config.toml
n_layer = 10
vocab_size = 4096
norm_eps = 1e-05
rope_base = 1020.0
init_std_o = 0.0
beta1 = 0.93
Each number is 50 + 10 x the weight over its row's rms, rounded and kept within 0 to 99. Layers, rows and columns count from 0. The size before them is the row's rms in percent of the matrix's.

# o: layer 7 attention output (transposed), 288x192, rms 0.129, rows 175-191, columns 0-47
# v: layer 7 attention value, 288x192, rms 0.152, rows 176-191, columns 0-47
# q: layer 7 attention query, 288x192, rms 0.12, rows 192-207, columns 0-47
# k: layer 7 attention key, 288x192, rms 0.119, rows 192-206, columns 0-47
o175 096:59 59 48 52 37 32 60 56 56 52 45 72 65 45 44 39 60 64 58 56 52 56 47 55 38 38 51 71 42 50 48 47 55 54 47 65 54 51 47 46 46 39 61 50 60 55 56 51
v176 092:33 41 50 41 33 47 33 70 60 56 59 50 38 39 69 53 45 45 44 52 57 35 50 46 37 46 39 47 49 42 47 38 59 33 57 65 45 34 48 46 56 55 60 52 44 45 41 41
o176 090:31 40 58 50 41 47 42 63 41 62 62 42 59 44 62 59 50 37 38 48 60 45 68 60 45 26 34 48 56 31 33 37 55 23 52 52 49 62 55 53 57 58 55 40 58 62 37 45
v177 099:41 50 53 36 55 62 35 49 62 43 45 55 54 42 44 45 51 52 45 59 57 50 47 59 35 59 59 41 57 33 44 41 43 49 49 37 53 55 38 55 38 32 62 35 48 59 52 43
o177 103:44 46 51 45 35 73 51 40 51 46 46 47 53 45 56 50 48 49 40 49 68 54 54 55 46 63 50 41 64 67 63 43 49 47 49 43 50 62 49 46 48 41 64 29 53 58 62 46
v178 102:53 42 56 49 48 58 45 59 54 48 20 43 47 57 52 43 52 53 36 63 49 56 29 47 53 42 47 34 51 48 43 56 51 43 49 48 45 73 50 46 69 57 31 55 45 47 59 54
o178 101:62 59 58 62 63 45 48 55 47 61 34 58 50 38 54 40 46 51 57 54 54 58 42 49 56 62 44 49 60 50 37 63 53 48 54 50 40 49 50 61 68 65 49 61 46 45 59 56
v179 098:54 42 38 64 52 63 63 53 57 42 53 49 30 67 73 49 52 39 41 45 40 51 73 54 66 50 47 55 53 54 58 33 55 53 43 38 63 47 46 39 50 37 50 46 36 47 57 54
o179 103:57 40 55 72 49 68 47 69 49 52 60 48 48 49 58 44 64 44 39 46 50 59 50 72 67 44 60 45 42 60 63 31 47 30 43 30 59 58 53 50 42 32 45 45 47 53 53 42
v180 103:50 37 51 59 59 40 55 38 63 56 61 52 62 47 47 61 40 47 53 46 71 52 69 48 48 61 44 64 45 67 67 38 44 59 46 55 61 40 46 32 52 56 51 55 43 49 38 32
o180 102:46 38 50 70 58 48 63 33 66 50 45 39 67 52 54 58 45 44 50 40 58 49 65 42 48 59 41 52 33 61 60 23 39 66 48 45 59 56 44 38 43 49 37 39 46 51 47 50
v181 093:71 55 44 40 37 60 56 58 42 62 47 53 43 54 52 67 50 36 45 65 51 41 46 64 33 51 48 57 54 52 28 63 50 43 64 67 41 46 47 60 66 35 50 48 47 26 40 58
o181 096:46 49 43 70 42 64 54 55 44 51 65 53 57 32 47 72 68 54 56 58 47 48 26 46 63 36 61 49 50 56 38 64 55 18 50 52 41 40 50 47 53 50 63 58 54 51 50 59
v182 097:49 36 37 46 48 45 34 43 48 64 71 62 35 57 40 42 31 40 54 59 56 53 67 56 46 50 47 45 33 58 58 53 35 34 55 60 57 40 56 51 48 41 50 68 36 63 49 56
o182 099:52 33 39 59 59 51 42 44 59 52 64 47 38 56 42 48 29 41 57 65 54 71 74 73 46 57 47 42 32 64 59 42 34 34 60 47 51 43 56 56 61 37 43 66 34 53 55 56
v183 097:59 51 33 33 30 34 63 64 45 40 50 41 43 45 66 45 50 35 63 38 54 51 46 33 28 55 49 50 58 41 40 41 37 46 72 50 50 44 39 53 53 43 62 55 52 42 56 55
o183 103:46 50 27 36 39 44 58 67 64 39 55 68 47 47 66 46 53 43 63 56 48 55 53 38 43 49 34 68 51 45 31 55 46 61 58 48 52 46 59 48 56 45 50 59 52 57 66 48
v184 106:49 46 32 41 43 49 41 48 68 47 63 59 36 46 44 49 57 56 70 49 70 55 32 50 35 50 42 57 33 52 47 63 48 46 49 42 47 48 55 32 46 29 47 58 43 37 47 53
o184 106:43 49 35 39 37 56 46 49 65 66 53 67 53 50 46 47 54 57 68 43 41 50 40 41 35 56 36 54 48 64 48 52 48 41 41 34 58 58 42 32 43 46 65 56 37 39 39 49
v185 096:57 60 69 50 57 64 38 45 63 44 51 46 53 67 31 60 49 41 41 57 45 50 53 51 61 55 53 60 50 47 68 41 56 59 38 55 45 34 70 28 35 47 69 68 52 61 34 41
o185 101:57 47 59 59 50 52 44 41 61 42 36 44 58 71 50 47 31 25 33 28 47 48 40 60 52 59 54 56 46 48 60 51 49 55 34 58 34 35 64 20 40 57 30 52 49 55 39 42
v186 096:56 54 27 41 70 42 46 30 67 60 50 51 35 55 51 49 62 52 56 38 38 37 60 52 75 57 49 35 59 43 47 42 47 35 28 64 47 49 56 55 44 55 52 38 62 52 54 54
o186 101:52 69 37 46 58 62 26 47 68 46 53 47 53 50 53 53 53 58 45 37 39 55 57 44 63 51 64 41 63 47 31 40 62 43 37 45 49 38 52 65 62 58 52 48 52 53 53 55
v187 099:42 47 47 38 28 52 61 39 53 57 30 66 37 55 59 51 34 50 45 45 48 43 38 44 65 40 50 60 47 45 71 72 45 61 41 51 64 49 64 46 59 31 61 41 54 41 48 55
o187 101:50 37 40 53 37 40 29 51 59 63 41 47 53 47 68 43 35 53 53 35 56 42 63 43 57 28 49 65 31 40 58 54 43 67 53 33 75 44 55 50 65 40 59 42 40 44 48 56
v188 100:61 57 64 49 37 53 43 68 51 41 58 50 58 49 39 59 55 58 48 50 57 58 51 54 52 45 44 40 51 50 61 51 61 55 51 65 50 50 72 48 51 30 50 59 51 48 68 52
o188 104:71 40 72 46 38 51 73 49 49 44 57 53 54 60 42 47 46 49 52 50 46 51 54 60 51 40 42 50 40 51 52 54 60 31 50 67 47 38 62 39 48 39 66 53 54 46 55 38
v189 098:50 48 45 39 47 52 55 54 47 44 53 42 48 50 54 26 50 60 47 42 63 52 42 53 38 38 45 55 43 44 36 52 49 50 35 52 52 40 47 46 46 42 49 53 52 44 51 62
o189 106:43 52 42 45 51 59 50 51 50 62 57 62 40 48 32 48 71 66 34 38 49 45 38 55 36 57 54 58 49 50 37 41 53 53 59 60 44 44 52 44 42 42 53 47 55 62 56 57
v190 094:53 63 35 43 35 45 65 61 44 40 50 29 60 48 64 19 56 51 41 54 35 42 55 60 63 55 61 64 44 44 78 41 45 45 50 59 31 42 45 66 53 51 59 56 60 63 63 32
o190 090:50 58 47 48 31 49 56 49 47 52 44 41 50 59 56 41 46 55 41 44 39 55 47 41 59 54 58 60 33 40 63 38 61 37 57 54 45 47 41 52 45 51 56 32 75 55 52 27
v191 103:36 35 45 53 43 39 62 40 44 37 55 57 40 42 32 49 51 38 62 48 41 41 47 44 51 62 56 49 52 54 50 56 41 36 37 61 37 45 59 52 39 44 52 51 52 65 53 55
o191 102:30 30 52 69 44 45 64 35 41 45 49 57 37 45 36 50 49 43 42 53 42 53 47 38 49 46 42 43 40 57 48 53 35 40 46 52 36 55 47 67 38 48 46 42 47 57 45 58
q192 045:57 49 27 43 75 55 61 56 51 48 58 36 51 59 45 29 34 47 41 56 37 50 34 51 48 57 70 52 60 50 50 42 41 25 56 44 29 51 67 48 47 64 63 53 53 50 43 64
k192 041:51 43 77 24 28 59 40 49 38 47 57 53 50 47 43 49 37 58 46 54 53 44 60 46 61 65 58 51 33 52 45 61 56 62 67 58 65 61 27 61 62 34 53 26 29 59 61 58
q193 058:53 61 36 50 46 29 38 43 57 44 42 68 55 62 43 32 57 47 41 74 67 42 41 53 62 63 42 65 62 45 31 37 40 48 55 48 40 35 60 44 49 41 54 39 46 68 42 30
k193 058:54 53 50 52 54 34 58 38 42 53 47 50 72 48 47 51 25 39 45 40 67 18 58 60 41 59 50 81 49 48 57 68 58 49 58 67 54 64 39 60 43 48 37 45 29 37 46 51
q194 073:48 74 38 57 38 44 56 45 41 55 50 57 58 54 68 50 45 38 50 49 59 36 59 67 31 48 32 53 56 47 33 41 49 32 51 67 49 49 52 40 45 47 58 50 51 53 41 40
k194 063:44 57 61 41 49 78 64 47 41 69 42 62 30 41 59 47 83 56 68 51 40 51 70 68 45 50 37 47 34 45 46 45 61 53 54 54 38 47 40 72 42 55 61 43 74 64 50 53
q195 085:51 31 43 43 62 49 25 64 53 46 50 38 59 48 34 45 61 56 45 61 52 62 36 23 62 53 51 34 34 42 52 54 50 44 43 51 52 39 45 49 47 52 47 48 26 31 53 47
k195 107:34 35 36 41 69 54 29 68 59 43 48 48 51 63 47 47 39 55 59 58 49 60 45 47 32 45 47 51 65 45 53 73 52 59 48 41 56 43 48 49 57 51 57 63 54 51 47 46
q196 045:57 60 52 45 59 64 54 49 34 75 41 60 38 66 57 27 36 54 24 53 51 61 54 46 41 39 35 51 49 57 57 50 56 48 58 42 54 74 42 51 33 57 48 60 54 56 56 44
k196 046:54 48 42 37 56 67 69 58 56 40 55 54 58 56 37 56 51 62 49 50 53 67 59 73 38 50 54 48 68 53 62 55 53 50 77 50 56 25 52 49 49 34 63 42 49 60 45 51
q197 058:47 40 66 56 46 72 47 39 77 59 59 44 37 68 46 40 52 60 44 39 33 48 63 64 46 47 59 48 38 42 41 52 44 52 47 57 57 45 40 39 66 41 56 40 36 56 54 63
k197 058:43 60 56 47 42 58 61 64 34 58 41 60 45 34 74 41 64 51 82 44 23 70 74 64 47 44 33 53 24 62 52 43 57 51 53 53 53 64 48 47 42 59 49 47 61 52 51 37
q198 072:44 52 43 39 40 53 34 40 49 43 48 41 49 49 32 45 47 48 50 46 45 65 45 30 72 60 41 44 32 43 45 44 60 48 48 53 52 41 39 45 67 29 57 52 49 46 50 60
k198 080:43 47 63 46 71 81 34 59 51 46 60 42 27 65 43 49 62 57 54 45 38 65 38 40 22 44 54 27 48 49 51 46 45 49 33 51 50 39 53 43 65 56 50 65 38 59 58 55
q199 117:54 40 73 47 59 41 61 43 53 45 56 42 53 55 28 50 65 43 33 45 47 63 39 32 78 52 51 33 43 33 55 55 46 54 51 46 40 40 41 57 50 58 53 47 40 43 59 64
k199 085:56 57 59 56 59 34 60 44 36 52 71 55 50 63 49 40 52 47 47 57 56 40 54 44 55 54 46 38 33 42 57 52 55 36 34 51 44 52 55 22 58 55 27 52 38 46 49 54
q200 126:33 47 63 62 43 50 49 46 46 59 51 56 75 43 58 34 60 51 70 40 38 53 34 45 66 53 54 57 46 61 42 64 51 54 37 54 50 61 61 54 35 34 40 50 82 43 59 61
k200 129:46 37 51 51 51 65 36 55 35 50 56 60 50 49 54 53 70 67 52 41 38 38 47 54 40 47 57 64 46 44 62 49 52 61 39 36 50 35 73 27 43 41 47 56 68 57 51 53
q201 123:61 56 53 40 46 47 50 52 50 43 67 40 49 55 45 38 38 67 34 47 43 55 54 40 42 67 61 36 61 47 45 42 45 51 42 56 50 67 63 32 63 46 56 55 50 59 61 65
k201 123:49 31 43 53 60 54 44 43 40 64 56 61 39 72 43 47 29 47 46 58 44 63 59 38 61 57 57 38 54 64 60 42 51 58 53 63 39 41 37 49 27 29 54 38 37 39 50 53
q202 124:34 63 48 51 52 48 55 37 51 35 41 42 37 44 53 60 60 49 47 43 45 41 21 43 46 42 59 54 38 26 50 59 30 62 56 46 59 50 60 50 54 45 44 42 52 40 61 37
k202 123:41 58 53 53 73 38 53 62 27 51 60 41 38 56 59 56 57 62 64 52 51 33 45 40 61 53 45 56 49 28 38 42 50 62 60 55 58 39 51 45 60 55 59 41 58 48 54 50
q203 116:60 51 39 55 59 60 51 34 49 57 50 41 59 44 40 47 59 43 66 63 54 29 61 44 74 41 51 53 40 49 62 56 50 35 39 48 50 27 51 50 65 69 63 70 43 52 49 42
k203 113:61 35 44 68 52 49 55 53 36 52 35 43 48 50 48 53 59 52 63 48 59 49 48 36 58 44 53 47 62 39 36 61 38 42 47 67 78 22 63 46 35 54 50 57 58 53 33 68
q204 123:48 50 14 59 40 55 54 41 51 36 61 45 39 55 50 64 62 29 58 43 47 44 54 41 47 39 49 42 36 57 57 67 46 47 52 71 56 46 42 40 47 31 55 48 54 49 58 42
k204 125:56 41 45 49 31 30 48 39 53 49 44 64 55 57 51 56 55 46 54 53 65 53 59 53 59 60 29 47 58 46 40 48 70 38 71 33 52 37 45 46 60 44 55 62 51 43 68 62
q205 116:51 49 38 71 57 46 43 45 51 42 56 54 57 56 29 35 51 50 38 56 52 45 66 65 41 67 51 58 26 50 52 41 71 56 47 47 44 57 52 49 62 44 67 52 52 58 57 41
k205 116:56 51 50 55 49 51 47 49 41 38 55 62 69 51 25 46 50 44 29 52 51 51 69 55 39 67 35 62 37 50 55 42 53 54 52 58 50 66 69 59 45 72 52 37 62 60 65 35
q206 119:45 47 63 39 43 56 42 45 60 54 33 18 48 47 34 41 56 43 42 43 46 52 49 59 42 28 48 46 41 49 38 55 59 43 44 63 62 59 48 39 46 52 48 53 39 57 45 27
k206 120:61 34 36 60 53 38 49 44 49 48 49 52 66 45 51 39 64 45 37 37 46 37 53 43 59 36 61 48 40 43 58 47 71 45 41 55 25 53 36 38 44 47 66 61 35 53 38 42
q207 120:38 51 40 37 27 42 39 61 63 45 55 42 49 63 47 62 32 67 43 50 42 32 60 58 67 51 34 43 41 60 34 46 56 57 45 44 44 49 50 62 46 69 34 64 63 53 44 46